Weights of a small transformer language model: RMSNorm before each block, a variant of SOAP for these matrices.
Each number is 128 + 32 x the weight over its row's rms, rounded and kept within 0 to 255. Layers, rows and columns count from 0. Numbers have three digits each. The size before them is the row's rms in percent of the matrix's.

# down: layer 8 MLP down (transposed), 704x256, rms 0.141, rows 144-150, columns 0-127
# gate: layer 8 MLP gate, 704x256, rms 0.147, rows 145-151, columns 0-127
# up: layer 8 MLP up, 704x256, rms 0.153, rows 145-151, columns 0-127
down144 099:169069105154139146128131143135153129204119111079165075158063114166144133160137138144087199190116121123123079118097113172136137081181129108152162117096129106084182155076164126126125098093132091044121089111086111146120167175140138143140149116097155070071123127151097147064157132131155146156103162142167176157088118119081146162171095146122114190115129126117107148109134118117102116061146
gate145 102:092198155135120111133145156096138105096089160142062138137139082188099126138168070156160110047058146079145127126060140122198132127129116125158155095072158157084155138139128133120137153100114102109059127130083080167113152111139151110144152145125152136138167093060103093089126103199188136133081143123142088124133103123066180119104145151114088135124139119196121106090085192108118140130139
up145 096:129140114108133170155140125117152134126128099191109110120155063146154092108135120091117120129097048095126116177136122124175156084092134124049176113141144152132158171111148121165127132178098108163140135147133070169151132158084086098135091071153090085119150125064119085063106134105145145146109127131120187055086156089224066170121081147156120170133134130145147179121124123118156149099152
down145 101:095172186118123084111128152156202149071128131179045089122145144132133158170109144119118159060090169134128063157081090197139114128095096181138111111052166154117109128112166179117105084142125098157151135106133162127159143146092154084116088148195146121167144161163047129125120155105169088140113172177116094087156093131176144140167186162099118095041147087144120122067139110130174136136138
gate146 101:109162149101187154138124140187138094149058112093100157058150141146136179139201143158146119148076098110124108126109145103145174137172118061200083135141146162104120137144098139164067167107079135148102101121154097181102117123105084136139136123142160155137121141109142089135162107192121163142123128127094085122133140102109083115127101153105147115189102210087160068124220153069157126084100
up146 101:125164161145098165127187114114196128132086150126149167090090094155086081136122090148081095110123157077084160157116171171184139169136142116107156178093203118092129107096157119113071142131165155129116156212083143086138098177176104138143148120150173182125111149136105125111142102142110097128200183157099088087126107075109119136115098189139142133115119088072113087131164107144144122142088
down146 092:091162078126112115106168136069123148100169115138056103134132145134143155136126112137108106095119127146120168121122081115064144091102133135134138098081152185177175148114061150150155114153179103156135138139071135147121176099166221098161128090054133143148142075198179146182136141128159154171092114106144140146169172159134169103118180165116186115101151127142137139179134125097127162150138
gate147 096:121078122181137158152089131119166133062114151116147084081175154128146131092148212111181058029121168131162129107154157087198146041153075173107120135139081182159174119133172183127119117181194133099148133078083111153111153117131166121140118130137161153159152106157121128117179145126091119142137131173081145135134118162113211121076090130119112159090133152113131094142092151096119115177090
up147 097:080127147125075161168087102186142159097144058129143215124108204111133137136146125084094181131153183151149089073116100189119139176098148100157164147121143053122083135168177167101121151122113139090146129093153177180071113101098120125162132146130134144126106159142134094066106122122125124175088145143146125104158140114139123084126105173090107113168180075113107161129148160149070045088127
down147 099:138118116116120102117181104125121124132133215127086115159103112107094103141093113102095155205167179104122157147217095077101080112084122132140139120125173116128135131143091078082044088071138105067148108102117177171177135104096145105114060062121117130132105185183103095150125164157117135114117140126127115134117053177098183115163096127108115083065080132129116171113158078163084151113104
gate148 103:132112171143180103098102130165134104100091142116144123133095093139139151062135133171109133112134179129151103092113112110182153116097176109144138164166102151155140144122120135082132155114168094083157140120128089106209113101223137152168192172072131131160079108101112207049178090184084095155036092143142126154105085090138177109130127098172075169072156050056121150084130144102105179130140
up148 104:118116103186174167080156106156073154090147143167033133138182149110115140165128113108100118118098173136094131153146146155137117149112101107117126110108173065183136135137173149116127070096120108062139094119123129107115142149159127109130169158093130107140114161172059092133166165093120138164079135159137189166169102122140166116133100155099092162141112120137105087125098127161093179134163
down148 100:148129122149120106101118124089106107131154148213176106158154131140147147167113068199130099115123121170138159081146134142086106134115134155101161212130160144073110166145136089127139171154136199132051095097129111096151156070113190093131098139113158116197186091147111115138076107131124138172132081092112127122151109169106132121148113112107118150157101064127096143117101154057146084170148
gate149 092:120167103154096180116109110122110091113170132122075106168124180061171131168140128047148123204124117106132135165124092109138178155145172117205129143176131177109141114125140112045083165121170145147162161143148106107122170105081129129152183174129112144080071099151142102084151175155070128075185138133143117167140119144079136155140148120185115190121140125149154093148097119077140208217122
up149 088:052123151121149113104157090147148075149147139104176159097143116076125070136168158120175205127128161122138078058125128181163096112150087131093140144136138103128092130151150116156174140201077122116100112125136116158127079127173157115165155101179189139102075149118144105113138154118141122201110119110183099123104154140095109133085116167134119082136148112106179179063130125135092087097132
down149 097:069176149142135134117167140075070125129122134119143138163204118103103129104135077168187131122145116125094098095108130161118169122094170132139148054134127099126102161134144076110130214115111077070088206132091098120112152176194130125136167097076133102198124131126138160140177130052098135090170144102110068115122168088161102083151112184125137132040092089137145147080121096166113087063115
gate150 097:177106124150103123166164168150120125172142159184130102116153116120071147135121154105123143135086170162125120176119136154128154123136109137172145105156133089063186095108162103089073138100131144193140181132162155093111188103114057148097109162090184189176087123129126174164121121113091174125161119113141199130112163159080109161145137134128098134167171103143137186149083091036143108222149
up150 106:157112138110106139098131128114143126178093114067121114083102096083125154083171122168094156133098150143145156144109144110120148133100114143137134187125113119062100129130103157126188152114124113130116129098129143114174158139157141134139153152127107117080131237122160091087126167120140174093080101087089183092177152072127171074212115123109122114147159128086143115138124097172115102103095
down150 106:057120096080130138118134105119089123127114173128153041136147149109160158091127180073076091091110134128071068110151176159122121142126085147080118172117149168155140149134109143155146168132142105156128133201113096179047114101112117075140175122137151143162138140167117086143104123138228137169066131112136118165203103105163100100157088107169169131116078107110171136138075125222173101163126
gate151 108:121103139182108108095102137104174116164101132111184150160243157094135173093134123141116108106134142092142120180193188180119071073138093117156123155135169088158101143130097112097153124155118130094176196146136131135112097139177117099080114144157092152065188136118129119162137157121122059115119120062166129136118114100136116099140131127164111108082127113152117184099135117106061178145159
up151 108:170142147155160167132149091134130143109101081089190094144196157101122201106090164136155067104157145102106084124076173142072125144128126133107076171120150070198127129133119073146110129106105092105135194074126175152167067139108121114144106159166115164145116089121159157142172068118131125144141120111163144123127123184184069163149103152159147079125153083133091193128154115129071147157142